config.yaml
n_layer: 21
n_head: 5
activation: "swiglu"
norm_place: "pre"
rope_fraction: 1.0
tie_embeddings: false
schedule: "wsd"
decay_fraction: 0.741
doc_mask: true
Each number is 128 + 32 x the weight over its row's rms, rounded and kept within 0 to 255. Layers, rows and columns count from 0. Numbers have three digits each. The size before them is the row's rms in percent of the matrix's.

# layer 9 MLP down (transposed), 640x320, rms 0.0433, rows 22-158, columns 64-95
094:146081165198092112139161168133193103122136162176138191104064113112099153129147156132126129090093
100:181143115107115098061139107099161086128092148131108131152129127137167141134173118102141096093157
105:152123129119133139139103085121131095068099123147208122161105056129132164109024195126147154182175
098:103156183151084186134123161117142203109136107129118188143124160130068129133131131105144121143096
098:184147170143109136054069153098120121142150146150075185124125066114095130201155205120147106104147
099:129096143127085128142138186101137139126098122107118143185138146127173115045078106152145144115085
101:165119101089099118107121066099095170127145130136119118159155181125139092123122172018099114078085
102:175128116112111073076132136119110148085158156060122070112115171092169126180113128113178115098141
096:135128109098124116141176201145108124113166162148115124164136112131127139149096038118145113153128
101:118131122050151084138124131078126221143132144113133178158117122111149080102088201135127125161134
108:093169070134147124155174103131111110167117114143141158147126100135080114102159107110138094111170
099:118177051146098114103143147159128107058169141110089196128156111133079142167111124144156124137124
103:081172088154151129187180144091113149123109143152146212189135105140130072132161125121102127170122
109:177158111105151118138117109118101090114154105092153165096201072105150124114103127126103122168174
097:157116120133194161167068137160168158156118118118170148185090114110127092124112135134159108091119
101:167139096144111109127167063129096115095165193107166140139168040152127089141131113143129135160126
095:172111128082152112149182191167095114070129150159107152099131110133133118194142143175138165101105
102:175125124106096116165177142106130141116084128137113136121107102163133098117118103086153138091084
097:120106096132124131062079084189146142128149117202141167121112118150121109094064114052098121097127
094:051120108152090164156114137128137109118156094116115089111149123113138183142189134150143183201129
101:065125106119148159102225164132170138139077125106083141140106110136125115157148178100086086185143
097:064157187138122155109101051086079076132123176064141123118080147098082120143122148097157101093110
108:161177126131124097159109147123082118169139164063096108142145156071089136122117077092080132130144
112:161130100138112157136134095163148116176101100130153136111156116166171116159136139136166094144081
101:109096131166055140159118155149118166125112104134156078158177114143118142139152135145151101099147
102:138116114143082190161113137177106162151173140178074138190078096103182056080178134129122113157118
108:108102155079113156137146158222094083153121164153104109089134106159121159201146191066082101127102
098:148124139113129127111161108146204125109112085128084125181129082081156094175103139149099136077126
098:078113062101165188113118101128127159112112166138131098174172130126173113120093105093088149112094
096:131121156153168146136151080233169121129111101100136132113083176105118154035146141118091087143113
105:083137120145103155095160070144085178089140158124144136091090131129132110038128153181133177132195
096:102165167158125136143119148114128173100164198155114150082218155178065108136142177156098100130151
096:181092145140145092129160154130132089136155130093080158140172163166127117169079128161134175194119
100:117091139089079154144129136123134125118108104096100145108177121154133148103078117124135145137120
096:121129115112168104196127127170091168111127138127127130100173215140107144175146098093081087156155
101:208115115140098112148142149094113144170108169125166127070185149111120157165122146126145065187168
098:110052092156138112083121170117126145106114133079143190135192104110126106129163135114112118126173
098:129115104191075073123171137077071166100129104114137177142133116130098142116096151169154139155135
092:109098159166119174176141208140144141166080092136107124097088107046116030105081156118101172169141
099:184160098119133152158149162122093115153177155100121140120052064106200205147122167198152129199148
100:213096096090109151180088132061159110085093139067184138112209118188168128189094149186046117133095
109:154094115102151183134113107135125185134158119116169117117144139175095103173166158169109206134079
094:159190061119139093144098150089137136148160076149126135060119115121142141139151114075160125161140
097:108120133131145111142149167127102129200204171145144074108150142086139111107124170091168157133180
093:088134131131204092046159079153134149157099166149083165134077091123129173132119129043098140061147
098:156081130087122141149123125156125098152194156103131153092145168149153128173127086118152095118084
101:163153141112158107148123120108108161135149084083204088143160131104131161128182108117136133091169
102:124093210080135160157170197132103086065180167169129134119064091151144150123145151164125128120110
103:105158152108108107103144151112121126126123132082125177120137136183108144128121135141154121158116
100:163090139133102147103138100142113072097141136149108130133118151070124134139138128084144074119142
101:194110116140133129153153126125138160112158151152118161126075116111108162188194127142113137132087
099:148112140155115096151123138056116159148070158075094100050119101141173125209068128101085094117111
104:090126068123164114135118135122119171129124147144156110155168123149140133141106144093136247126097
106:125140113127143130220134130092133116121118076090096165145091116154168134042137175097191091130083
105:142119112118155099095135110095152155101143146102083209139113101143134128083131089158121179089123
098:149114063141101102138146097145178123138137087142146104108161145121115180165170102155112080105168
094:053136124160119132120158106173122091076140093157112201178068174114066096194095109145147146072158
102:128163105136097118167133122192132110104142076104119138179122151080080128165139143104098147124170
103:101076114113110114108137122109091087099148100061137134141132177122068107138081165113090200149114
092:113130101189151065099094086100113157119139099120093125148133142155155026149101117169111102090097
097:194138148113118127173169158141084115125090126131113173079114092140144085151114153144138164134104
094:137135126133090096084115145117181165149106134135116142138084116202123124143133164150107104139041
107:069103138185146093147092144142084128091091154121158128125145122116201092107070167147113157102134
103:161107110155181170124146098124119146062147100115153119186056100115149138135140151118124089147112
099:112106092129196131140123099147142140141128097187117141087158056119132133163183189174114109130102
103:069160106104141116101190093113127166132183132104164138160161140063091112156141161209114174180140
095:119099116166178176179163084078107120082164099130087122140130105131063102146106135104160131159167
099:159136042150119133150153124130109075099087158136153184124111132149090255088142191175145155134118
093:161132122133197121087153143117154087115091135119161098089111130089097085146148126107111124096123
097:139106079158118144115102113057179091138088081163162102114127080141142128130111150093175124149114
094:145126113153176117094196093170154162139081111145110075095144167150118111096130165084181138122130
104:119142136138132181144131150140215106090083096124132095142118148106116128166118134161100160124076
097:188183112154127156104105100131164108164102083137119101107089145104124152160132085126110139113192
099:152128149124060150116111114149132143111108113142103157114071140152116147115139168200159148106129
092:161081152068168103160145139134126138106099085123140151142104166132127094139166110125133141115127
104:152094157178122123131137146098060127112156097133134102124126134106136118115212143109055135142179
096:050116093152124107148131180159106148128146153126156114113169117201145139098146127134135145153160
092:111141177148118161102118111140113087166132130066082119159114154101147169063091144146090108099143
094:132173110121116107131130108169132121130120080167109111154141099095161121142171129101185129097103
096:153192127161083107126149099123154131144102101117171131172111157055133157147104100155114152112111
098:079092103135120116116132141167111123129140152099078108204106123043110148132111114101121113128130
097:167158090119136145108120101151202118128105147094163170123134123100073162089105139153164117159171
096:138182124188159134139176108179078092177111129174138100158152102209138122113149113137090097090117
113:161123127082098084062139134140099092158196096136134080119115167134150106144080139135128131101128
100:140139146173144135131107119122170125141095131094090150153097123151073127141077100125164153161138
101:126190167159170130145124172201115108071170145109132165112145118145152137165181122139195113122138
104:081146124160119134140128128059126165152166099161098110113166123146054106135097141134074173151140
097:087131142097139164169172171140136145050126107118154134112104072170177131101105145131108108104113
097:106104135161164158123147115106188120113134117173163130144112199129093177173139168132143082128176
100:208127119156081126148088165157082116158141111116118083113177112171076093159137089084116137154098
096:199116099135132108103136188172157117114137100179098091121146141149189110098103115135155132148104
101:161103161197094118083109149174120115142182176065108174134163141128145120083120196100089113149157
097:126186094104102109135106129054172144091122061122130090156113114186098123136093130163115118126138
093:092096078128171159095124124054087159107132149134147103118153121159082191145159154167095080103066
099:146125162110117105096110139120114079126167147146146065136142123139151080137163119101137058167144
100:076114134096077126175163133094108169092102115076126163183183113108075102117149158138109116136081
101:110097119110104126088121100113194149117120151101136072105093137110169121110102132125101122188131
105:187086117094147118121152085115077171134103079112154116133151126135143152129093142130120090159166
099:126125157126125128055157140164134135100130124161155096121140149192095137130166102117073143080156
098:096131135098098125112120090190142135157109145081121186147115073102118182090186159131103116139086
098:129082089181103103122152118133123109145116133140124115102083100080110117100143152092113138110123
107:115173126177135102180158147128087145086051114141117157102084167098089183122113170099179185138183
116:160119194107177080118145119101094170105145101131120140134173224080183144138118181081156145163147
094:093131150114126098133114196106121046131105056159133060109143118194136141170120166126145124133140
098:151078165193178117176149155129127149116132122153129079076120143071086100099153190131112130092127
105:122116122132137121100164156060091116112120175117110179123123044124155144101143210159178118083171
098:082146113147151126094169110195119127078177109148124185180149125120118180120107154153096110103076
108:084090082095169115103162096106106109148177110108113103121101165119130082233109141104093121138215
104:165116106084110131103119115134077153091099118087110044160140100092108079137088128180126155145089
099:151145056085163128041139099140129094117132153146098107145139150101092174111137101109149063111089
102:104125133180136090180131084093106182085124116119122101106173101126112140149179126145118112120115
105:060133152155078136110223179136094102145122110161152127142198099104116072106109107042179115134187
100:084195172114133162152094181143178092199177172188116145138137166148122161154140107128095095128112
099:106137150133158138109143056165130128135154124112114118088101135077147147086139160131146087131087
095:152239119181139092147101173161071121138099105134094131151124152197109150196067100108144122103118
101:059124138165088169178152180128069111103070126130155128127178108100121130105104140135155140144160
099:130100088111097145145124138135095162091133126113176147125122109106137124108065158068084152146111
102:213048172158128103086125138099122127133103176146173194124139145142113052176174103145133142067083
105:074140086096107133137104104204121103115114228131132104120091112132126086107096134121089128094119
101:108073173176137185120169107116137117118167152162181127109137190151107114187100096148063147113126
103:127094113167106131141084082074126070118169125146175113126106133150130130127103104082143134114058
096:089081117115191130104143085131134103121157106129153110163125121038053087172085092145121122150133
097:146141132093095156110102055106170111085134119072122162104220145181131121146125149090123167154130
096:157069156066125116100141183130149095145170137181124106099130113073108137116144103174123147189214
097:161108113157165115129129109160145116161131088150148098120082142138085156125163069143152126134152
098:107069115095140145113160196077144203050202159185125152123144143080163082135138110150130196117116
093:148083138074074115088134120182170118180138205122141146169169167121162182111109113096121168145166
102:112119064112181118102122106124110071137138159147156146116138165079124093175093076149152156118183
106:105124176173163165093102136148134147114113091146111117171111165151126178055135140132172110144090
102:098102117064150093107124118181114125143108073113082111112125091164136106100110116117133191132089
106:112127090131106186115111136145106138156093081097129119208100169141103156111128152136107118116190
095:088194051137154134106166156121120169123090206122167125140162163165110165122100105106123150101109
102:147073088121085122109101137132084121116144173142113162142175115063127118202130112132171182093123
103:095046135086157166106134127069185105115093120091123195105087097106122165109169117184075114079088
094:085135150143139135160142070140143128142117120132142117079098070149130168085120112142154083157138
093:118124156101181147165070079130136118090157150151122162129141163042072092105132115113157109098135
101:128117128156149097098126154092084160120065172145106030097153164167138130218103185125130094100123
# layer 9 MLP gate, 640x320, rms 0.134, rows 23-159, columns 64-95
104:127088130080120139100109131093066125126089112122134073144148167150115114132126083123131187171053
099:131123134137136038099124079119135103121113169109140179148188069132088105104082161119114106167187
098:131072171115171119128135078139132148099095187130107117131137142120097088154099102185148093139106
098:100120115187108128133101099209128167095128065082168132101173116096128108076094118124133111117143
099:163127121086097173144144178186138142114151124136210136150151115191110107155127158110176123141187
098:077102140171082144085077086146108142159132143115095151099099090113130134098136072128158108115157
103:195122114125139128141134136126166198105186109065149077082133119172080143116093122124163098143106
094:124101107119141109152145135107104115100160145092082163084082074119119118176156145103087128158117
097:119124163123149179156109159117192066150169113093111131155159085134158133159140137155138162131154
103:130136069179080094111164120075115098178083098164087121121122084164061090147101122131166120148104
111:136214152128113137188091143080113111128119090066161154136093118127172092133159161165155147097099
112:131114126162117131136134129091135090160168135133093103092193143159171125130128113151158149126138
104:138104106077061112152088203126079124129152193088167097113102093137123176104141139157140157164125
104:104103147084154138113135107116113168128128110093173085091146128110110134074109082140156102149126
101:118130141156096130073139171132134149075165154116066075085105174129127152132151118127130155142097
090:124128130152092157131183148115102186082123132061086133135103129118108114104095069152149160164107
106:136165085114157157188096089141135089111112148136029135087085107124113161131130135113110123138072
098:107122189146153148115120125133150096126133147141129124108172157138110164151088138156176133091112
096:077136145168158103071139164106125137197141096122126141107140098144096115204144135177131180114109
103:137156155116115111151143114136095144125103141142124164123172114205173146112095088110122139114098
098:132131148159107201075141110133120167155130058139112107113157139165150122140088144120080116156135
104:167126123087148109120123112090072096132209063081106139096113103152126161105127140206169140181099
099:121139144056132166136068132164101119101209138121151129114188128123094155109141149069077193128106
094:089167101109139100148132144156103128097116152087135141143097119146093195144114121170126139124091
101:136144171098144124111095142158099158105113149125107062152093071081137111139196128085163126122145
108:098152082122114105142144072131123087129091113176105076148122120146144164129195130085177069113123
098:099091098075128116125126113107165117160124158169144173043138126163117150170169075168123099141116
105:174122164158153077095174159185140129107131141115126084129150167173094151097138145100098117121073
095:110134141147111158134179137101094112154191125167163123142122152125161134133184154053168083101135
102:119151101117075109102129105127090138135148096137162127105181094122093141097086157160105139140107
101:135105100123141161101146127163158128141108108152112100090096161134119165212084109146105076088145
099:128164145093116100143137097125137102111105131076116101115100153152117120070128052110157111099165
102:114106164152101124115121095144133114136179122113071140154193111145115187139138117150159218090136
100:154121165138138139094060070123138100211106081152121139161133096095129077147170096104125128163101
100:116091163163122113094107134131165162139110124141090103186127157111148176169096116121148076149103
106:127114165093069127121100191143074133119118094157165124113115141155085126141147119188134146111139
098:148128133141124119132048125121172155124154102096139032077124117119182061131128139153140120101081
094:108126113108135071148134065116107117129111145147170124079066141084145144145150108090105067066131
093:155165180107102095118092167126155118174136141139160103143118137147140187137136133152104143124185
098:075151169146076085082114108097132201129055155198098112144096166137109109109141080162140154166078
104:146126140149167089121162158122126151085095123187107137148118137125122125094163149110136132133142
098:138078110132130112120132068128133154104155086105134117086150051099160131063143098136183099115158
096:093180140178151101068123147105087134170109156069131108111145118132149145153189165142167108191175
098:134163081184066104156120099128125159103206080157086156163124129123140117147082116114123140013127
105:101131135124111132140129107130108113180111164166082110103100087137137152134150161175110103137053
104:210123131124150082155130083108122123063115113059069127110101088165133143170137139181154104107148
104:175117123168102178100167188149168120203120135164121119150152094108119149123104120095186130101119
104:166126166119106113078153125112106164105138142125095121147120175084112156111162142215173135103117
099:091177118106166119167089160117120170159142187156172126186101102150151122145161088085135147157107
098:177112132080133089096119116131021161169167166168163158122132161092120103139143134171114131093119
094:125110129108154167112109119141100117132184163091081109163137114143093139113105084128059095110119
109:130171168214147093079102120129039073112146084092099163127106092136094132073116132092155145109108
100:091174153166127116076084106139154078104147172096190115109158135118052148120082111154148171103166
101:135176105074137096152114084140128189200124065155100067114106118187115162125087171138133087164093
098:082133121146133152124097115112149118072112203104157126083107087136147125106179099168119081133090
098:079148102111209133183122133129102140110095065152149106141051077152128140106100137137154101129080
101:163089145182064131192101105140157188119148111173104112096138160162129146118120085146116117114128
098:137165096072195102149089099105073150174137092139133151125162128108160124108176111154115085122159
099:129157090126101133163079078130150143129170091096129132149119116088129071130169158122098146164093
095:157179183101059116140144088140125074132098122112138159123179111158151116123121140107146116149134
092:113141126140137131136159088104130136133147207134122116218165139120148173155129059120141155151108
100:185172145194089138173131125150114155107185148160149094154140123176143119138080128133124082124120
103:157132113069131074114149137104212109162146096093150097103150166078121089039064156114152094103144
096:120097051131128162146101168125106121156160207160181079223107093090131108125113170137126143112117
106:128130139193129134147207137144211117120111094068132084133114100148139131195155171150105165139143
090:121110144103176203155114113123164189128173074074135055172110145148134118102090090143120102134078
098:107166165120113101114152070150083162118134144161105143067165116144161130160128121161159075092112
097:143145144167109159094086101136084117149189126108162154088114199126107129160139196097164096108141
088:096095156134130085178115091180109162105146123090100150084144156178166174119130172167096168147172
096:140140168139080129150121118078059126120144123153166141096143103104117073085176151148125099184178
106:159122105157125154082155178155140112154136126100090100178116138128197124146095122178136162134086
106:175137094128127109133113149128135077127128102125143149133112180146148131103156145180103178141096
101:134149157110079167149121110136051130154113070130097151100085108101086177157162144157134135130129
098:167097095080148065093167092158076106083153150086204082116123154173137161182150130143102112109168
096:147182074100127147123162129125140184140101082118133083158104109175130144089189107153100101121134
092:146173167162109146109120082152112095177136094099123178107101122050128135082168146110127168123168
091:071099148198116108066128192128094135113141126175046148133126092132141118121138133105129191100178
094:145060116169178117174134126133098105058135131116109157106154163064128107140123133199140112148126
095:111116110098156116124072120116158133107140145131135106099125154140181142093136126112183092100182
098:106133102124174126101160158065144110105146092109147123118082175084078111068090105131152123134125
099:136164125123155084160155102127132078124209114055140137115088102116128159168056109108073130102098
094:142152088115136154111167133131100114125156071188117122105092147207123101111111094092181150141172
099:104171128150109114104125146100104153151087113195158169138158148096144081095169123151111105111129
107:113109084125148132119143132134124069110158081211117149144196114142138154108131065138096120128087
101:159134191064105161159155104123147157141174175158122142140139068098158150106089138092121156169131
103:127085109102099067178160187136064078093115162157098162138144087124092145141176127148118183086099
100:132147136168106102149096122146093144079085115113135136173149111162159119113157125103116091130140
104:152121122163143116152095137169091089065143151080136131155145106078131147108113116113125056098128
100:123149055178107118165123089086098183069158072151175147165098134163158135085089141186134128138152
099:169095198153139157067173100146101167151112123128093130147145129089141105109176121150128111125115
100:090159108169118119110100153109146127131033148103108095136106143171113165091124125056109059176178
095:194141145093140180183117179139180137038122101192122130167126060170155149173160154061105139161169
096:150137156101062165119153076084148129124183156146151137118123101117119143155170116156122134187093
101:124158101102177156114172170133113065171165153058100088072078185152131111173163125118101141126126
106:153147095115121132141082071151101092141114167101067166122126096122143097146180157165158075135112
097:100147122145137123165120143176102122134115148165183153163158098086135150119112180175116089084148
107:112128094147165088161138153096093088081112116141144096099156110102133126083075114115124081106139
096:130181116135059164188126056102140128181158104148081077192146158201175127138145123149119137140171
101:144126110180184184099131095129156119147136119100113117098085131118084177163131151132097132164057
094:140095158111151122132168192120093168130120108118127092160080129114066102132108081120108095161059
102:139152119126111117107182106115122156102164085120147073194141162065081176164120167105121143095105
098:119189125138162086108149167085167135136096134124111128104125058144070107103089131124110060105086
099:098103054130176160143157157109151181114096096111100124174139131181198120162112122185117099168182
103:143084114148082112102115186101129126139085154175139154127174053122100117064123130132084102083090
101:071076103160091126104079184079099086134134143111143122139121119153161105139192142124116118119151
103:135095165134090149096163158116159109116120150123108070119153138105132105114121156195130148167105
104:122073118118155064155095136117064124094104108139157104119076123090091184120068103154106152107115
095:167135117117147141117150101051149114109118114174140180150139106117149119168117130135146194124129
103:114122168124059160150098159113180136167117096138108143135140066179157160143107159078073083163192
105:086096130151171127113150120102084197158131126092147097144167123146104171151146122116115129133034
095:142096140120151127187119142117118129131122097139154187129111127098149084127179077180112170154080
101:109130123128172139131165099124082178125174136109114133120162119134086099141125156127127137135142
100:121130158206141117113171211120067077151128129096137173144117119114107140110148191129149138098151
096:149111156150115149132092123137141149115096122146121080164130064115101116122146070146160101107149
101:179176132080177092167123102165103151131166119103167146144161113170136118071183113142104130116149
101:141139087161108104103112109105100138134060091060135103129090146159122143150129110070180071139128
107:099102126109138144080139125100163098139129122118125140046106064085115156095115126116142088120166
106:118078152081128166077137136136172113166130090117072106123146102094120140114103184176129103144117
102:187173118079168132054074128116138138113124121167166116098094104149090118123190104132119124111144
098:167106105161103154171147102125166145174125129151109127164138117213078193121133111088073149178097
091:091085122199115150158122154103075123103122104066087091133122131083064155168150093081158054174181
100:140178148173118157116132130101155086157162123172135074143063134060170123134106161159101131076115
097:104099129078149101148082128094169145145089152145106141111116140082165140123101113113086139071073
102:173142132189193148112134147144093085159145148076097137085142124051177123092135101156132130075115
101:164099117128137130116154115102134132144123123136087108101135125095157126133096174117107115143049
091:114102110096112082155122097125117084142134114119135111092126182114080158131027096127153179108101
096:086170110143103162156173099184100107158090141027105110093169112126112140135115090130108088132155
104:111171149074090128152131130103134170121112112108110098138121155061171149051111161121096173119091
102:135145168140088137116131082222158185153127133106123126169086109156075152091124115066125151131101
104:151070083122099100131207133104149157144121152114105009104123069078149106089122142116164111132128
097:109128099169087187112128092151148159051110106110077119123058056205103128134132078141115136188111
103:095107157138201118157131094089137073136140123141170089123127134121042106067158131108067188149200
104:122053116147175137215134118098160178098129127128127126131093107131104105149161137155142142197089
097:140113115119171127030163119146070176117174127140102090116158114108101168094147060156137142128125
096:104154060139144121144084127190146092169132084090166119065099154086147129093161166161108122135066
101:090163129116093120120146151165117104087107100169096148085095092171100109190142136137124114080106
089:150110135103154181149178125160156120138180136116072117114137174165158119125123122134135138117121
# layer 9 MLP up, 640x320, rms 0.139, rows 23-159, columns 64-95
101:207179136165071129123140182176170162123174121158131182174158147146119112146170119126090101124094
105:146190168144154113147144184087155099146107139112210171175145061128124142099086149115120139155136
098:096143095151141104094127116086109146150118122077137117103175081094127072141119061123160132198100
096:104114129127149107106150105119197148111133084135104154118119132122126120156059096113066115113148
100:103113102100096155168215108207129141113131102071121151118115111105134131143099082183104125140091
102:142154127179129166148160154133108122126094117175033076100169105122173143117077097095137136176089
103:130096123091134126154120095117128155042093184178134097130110158146079115151104152186109168088091
095:179109138178023167136140140140191125073139129109105158093095127108181142134154058128075124120099
100:165174094162071154125145135106126094130188145151079112098132100046155178162073094126124097066125
105:159149092127117131135094113135157139124112124072108124060149121075126180097128117093134084151164
103:104176130177117129102072187121125099137115157154116133053166095172077111129085078095102157072095
108:170083118120167133183139167036172086124082132120115153110156130147130062115093098104112162086173
105:084130118143131121117139140173107134102125080125132124170140083090130136135144144101121126173116
102:141119146076125178118190128099159153175148086062115150143174145089081100180105140114141126138079
100:161139095076204130106143162132116069133145144101098143138135172155109120116085109128129119111125
092:177151112122151183139102104117100132122059134113090124117123136119128096125148121132075124137172
102:162136172173121129129157097113153211080050167183100102136172123188149135145096111142138132116053
097:121098067130163106176149115076130101116074131135237157089126150110146030141158170179202133108096
095:135171128131126119115073165134159116109128158211125070180109099162068122148090127172136180124136
102:130100092135196143147092133081131114104091088122192110115163128105119144149168141136101170107136
096:120099093088055115158114177077139119118135135116157041142088163156126098081160132076143196109146
112:121098060137165154100169107146159115109076156057145112126142110108170142151144143094145105093130
114:107122096169130114096109142170120166137124155117120109085179130121146144119162093133126080126101
094:144109111113140143187121164152143164165138108113113141125162154104151105198155126134173146192140
103:135112169118110167114125123104115127151130084139107146137107085122114083241212161110152122122148
110:150125108130108092138191192118107160151141141099153138138103074163144112133152118114170119121126
100:161180158130189135113101163110102112126143097173143158071113136097195092113160095081115169125194
096:143108187100098083146125104150115129188138087062149076080097095140223083077182149069157111155119
091:100111127165110128109145099075120172126148132104091172116164146124153168146140184142196131149095
103:104109167148102109046126125164141118104160074083160117143136109119093093124149138164129140094125
100:188168169123153143103089137155170100175104123163102123146189126096156204106093140137149116176092
095:136089095130126081123100120119147177146171121152127150164102140136124151103163127138108105102172
109:124083176124124110139166141201149109177162147134164159151164149145169118158117142117161139117140
098:087188095171112109113144224126101137092135098086147152131149153134056115180162138162144133124182
099:151109193143138063194144128127130116126167115087069133132135149124085139120114077029160130185064
100:111165114092073191133082142082104137071125086204130141118127138132190143120161092133154155082164
098:148092105154155128114162101126162075125180130160143088140095107175136144123142134149151136110126
093:150158061113130137175090097100149146105167171053083171138100162133173144113129110145079110101099
102:118118143164144099108172139082165151131137134099060157056178112109142106130130114091119139190126
101:158167096114131101137173121147099124114137103082121093133117144199112152123074198140119121128099
109:090116103146127178110086150128095177099129112113094149173201137126178103061123104169112166125118
098:168176126124119157059136102104146101172154083117141098134066110158122086091113117131142166152124
098:181153105163135091157116186094171106116186164081159119104122154114159125131182146124160112110109
093:142137102187186161151119082141115117153148103131171141171176098087122171170107124121157163099075
098:122142149100101092124116072186106158215162126102169108100117095099071068133092100125146159122166
103:046149164098087136119086104107134149132088088123176173108138096137055146157175093113131132133133
103:084122193107173180106120098115107096173197166129134133150064151127160104148157125103137129136152
107:106152186119112107142116143180164144122113140070143146084107130139103121119087115120174156125131
101:087179134128125071157183156126113205169149118150081108172180132142171122114121124156132072189127
097:127099118118149135161200120139157180100161087120050105136087143104114163151138125104113083143095
098:092052158116153168107158136108093168142163117090123077149112152121134089151136111119092142113126
105:171077190165129090157164138118125136069084167161076160168096132103060069153122112186157197170163
105:101153168083111120192110208109133190140094138144132155103133139137177106120115158105129105125137
105:106102092123123150158144151147172147092152118104090152045157154088116078135152129111138119147133
096:112170093128127150146099093116187162123136115119124143159099136095162135160153120102138100117160
093:141134102128162069100130171017139122138122086161098200127161110135146081087177172096102100198142
100:085113124157149197079083148122116102104079139106160115146098130124080119124125153117145131139155
100:148092096132141112045131117115166151127160168131137080120140104111085095105080117103152201140157
096:074173119194191124137133106134113103113143148185101079131141087174123076137151095108123086160151
100:106105084166093114119122102145105092169120109130120132123095150080094162109134067129140136152134
097:126202097108139185097119137126093064121140110111080121140143059135198180119102173081131115136196
104:102143144108111107138128145093048121124129129136115153136146143138134079099149117049144141096191
100:084165124167111127141158054115063163146163186091047156095116103083182167151135158106174151102116
097:165188158196114172089176059078082060079063071118126132155176124138144148122099132144158125111207
103:194151175081091159105155136156093131102142151132126088140109143140146175130129036096144116109127
095:080089141163173128110172113102145111104139045128113110163126105141105115118154103159196134137127
099:198138118180104158202119144220137097160103095089129107083150141097147113175119084126075104173128
093:157159165127143144163147180063160139124099129122119155104107125122094113142139147138171109100128
090:147086099147148133162094184061171100109174171159156139142181122175175069173100144081085169098028
094:160185110130123180132139088133125098147157131112200103120088130142152128130166114133126097100181
107:095196153085174133104131080102114099091145117128107141179091110153082096104148189128088138130145
096:141128122125125122111165075134054116173102133158118114122200155023101145143120146114095181139121
100:173152167195164143181125119128098098154144106096172105150107119127055098142182090098136147174123
092:137141113129068156116129086058083136140086138112161156150172043129152139085137103125177161145103
101:167174130145176173163132111094127157137135114241113199162081091078135111114123139120138145103134
098:121153061145145167145073106127118122119144067175163067080111129145140133107108105112112103132086
090:142194110164125109141114139090092099139068138171153094142168083124115169131143106115171111173138
094:188103155184105116093118121165091096152105075110085124132131076125119139105143128173100126149141
095:164113208161135164165109141169126180138102147119136120175145126080103103131136186137132137172113
099:114106171163142136183149114167162135118131136184168130094082152109098159089127164134107134132129
095:132151148095121131112160068075157105110149126140102091121099170097146106155106152115155169150081
096:173120156117120139176106096119137097133155137116199115137136177131080143183118160090155127111146
113:134133153127162129172142135135141167117111090191146147077157133170165140128111071162098133075151
101:117082140138103114146124135162094139153150169106171126179071146119129110133122129138145097124110
098:140154127071081136155069075119154144119100198161122118093172152161166115145139139115121124086093
104:155151111191108143092132089166144127118129141122198182178195074127127132164095118152128083101154
093:107123151049181147134146129156086133113147160140145166150165137120118109117117095109169108118119
100:134112113113179099175139127147102172036172194140083112125201127113131107150159222122133155146153
100:147091117078123130139167054100111192149170096134103120113097147106140102139092096120153144114138
094:145133143067095085114153093098101097113139135143095139110160115196137106110100170126147141206115
101:155075138137115125130121157160128100164113079071118082186154164185143128201134174094063106057153
101:111144122201092179071162140068113072152105122109075143185125127239185176089122142154114147140169
095:130144102166182134100163087080118111080097144135140078083068100141133124160116111141199163145096
098:125143130193166109109143159100074152157078107109149111127106131168150128163109149179097107082086
096:185122120156124176152134098130164112090138146087072135094121125098125099134166153099158112142143
095:079133101156167101113111075145135133093114161078097197093121083069227131090142186143096080134152
109:151126135108141096091127139126092172117096152156133137145070138067151139167179085148161121115154
095:117156177104110137102103186144096115114078151121095125073135087109129107092160131211090136084105
099:167163132139137132145143139192143142130138175192070117129122071112089079166185127092131183132130
096:124164116081151119116177142161101151151109114163113145135184095130122122104134065178117121130044
107:108149137182120158120171141094140105105073143097130149102100097089145230151151136047135111129132
113:128145102201181149116114115148133143147118119130146108162174188126141182136164182127123112191138
095:169143100109140129129111167124094216104097132164109127152109156194164168133115113100103099060128
097:098097133135106118152164104065100150122128117128102146142185105168130056149126154091113116126127
101:107131143189128163093163123105072115136148101087193111118081077150106132091127155118122064133105
101:092109138120150121154134153144171171083133178072133120152139130125168155095117113155114134196118
106:081141054127198153069100117074142125121134133114184120142160141103116201147153150132155183129183
100:104131163145150121083125120150150097084149144184137137186095078146114132139181155169188180131157
100:128110168101145092100135081152141134132243092150114068112181150122121170136147148123045152139067
102:141182070095124089155160180099053141121101131165144130145114115153158123110174080067118144189114
102:119145105063133113168085146141116159096147089149132133168109139087147180075140155082158199136154
099:146130099163094145140131142124153154131159129209130113109150090112113143128140108125064165116151
098:136128096132107162187136153154187079134131147136126066129123110155120149090121082146087143153151
097:119165101053180127112166139113077142169144082183092205121149151094133120112128218155116128168085
100:075147107128109126129114116150090102143088092052077095142129154093153190161106085105167144124177
096:196127103072113113152159122155158121144109186119114103155092099135100111184119192110091162146090
104:127098118174108124145090121124163136125102109160109142152113088120121150127204102130076201153092
106:108159161111069102129158133090091151139164158093115133071103119119112106152138146094069138164122
100:147119102150056073209176145191189152159171133127161153093155085126105147116168109064163154144118
105:163121142142131153136089070151115150132175142117108124154059185139110073187099148100214094079116
097:181104149136148152097138092137142099138108151133108182065070095162150047120107132062146153076158
098:113134082097138099082111148084134158085142159124123132147218127161089103120135083128099141109166
099:144151155089124182101146141090115155182067117202139088101184160069138132083142139123132110148104
098:111155097088142151138079140156095171106133142103137119151102159137087187064151083088146100136111
100:091153090164125128129100111192119115100153042126125165096114127102080181146122049135105111077168
090:101151165114123154230134163130133179134132181168199189159123118124115138127125137095188156149144
104:091156150132125174070111116096143128139150153107143152127168142115186128139093130182122157149092
104:152116136218144166077087115148152116092156207173096127139109099121175110105135170075129085117152
104:108114141087099089137122076158068069152136104127152147131166132146143199109154122129041049103152
105:104112102118082118085164172120161084168110116118118078118098117109075107140080148088107124145139
095:157103088157152128122151105143151085106104126122099115109122141056157144137124134163148135118186
106:178132145099100122096162140117174113118121104092139129114101084158131129165154122172093136062117
101:140075181103057071110185171121177135140107113120110132128134177102151092102147140133167119134126
091:085191110140105144124150123151146147095049086168155132176185104066134108175141120154119101127113
092:124113039199103142170116160189122155134144153120174123077149076116104141099178169078075163121144
104:160162145149129086130113160110111134156095102135164135098119158125195110166129108131154109071154
094:130157176141116092154092113098122104097090154130094122154095204176123119130143129120163161140112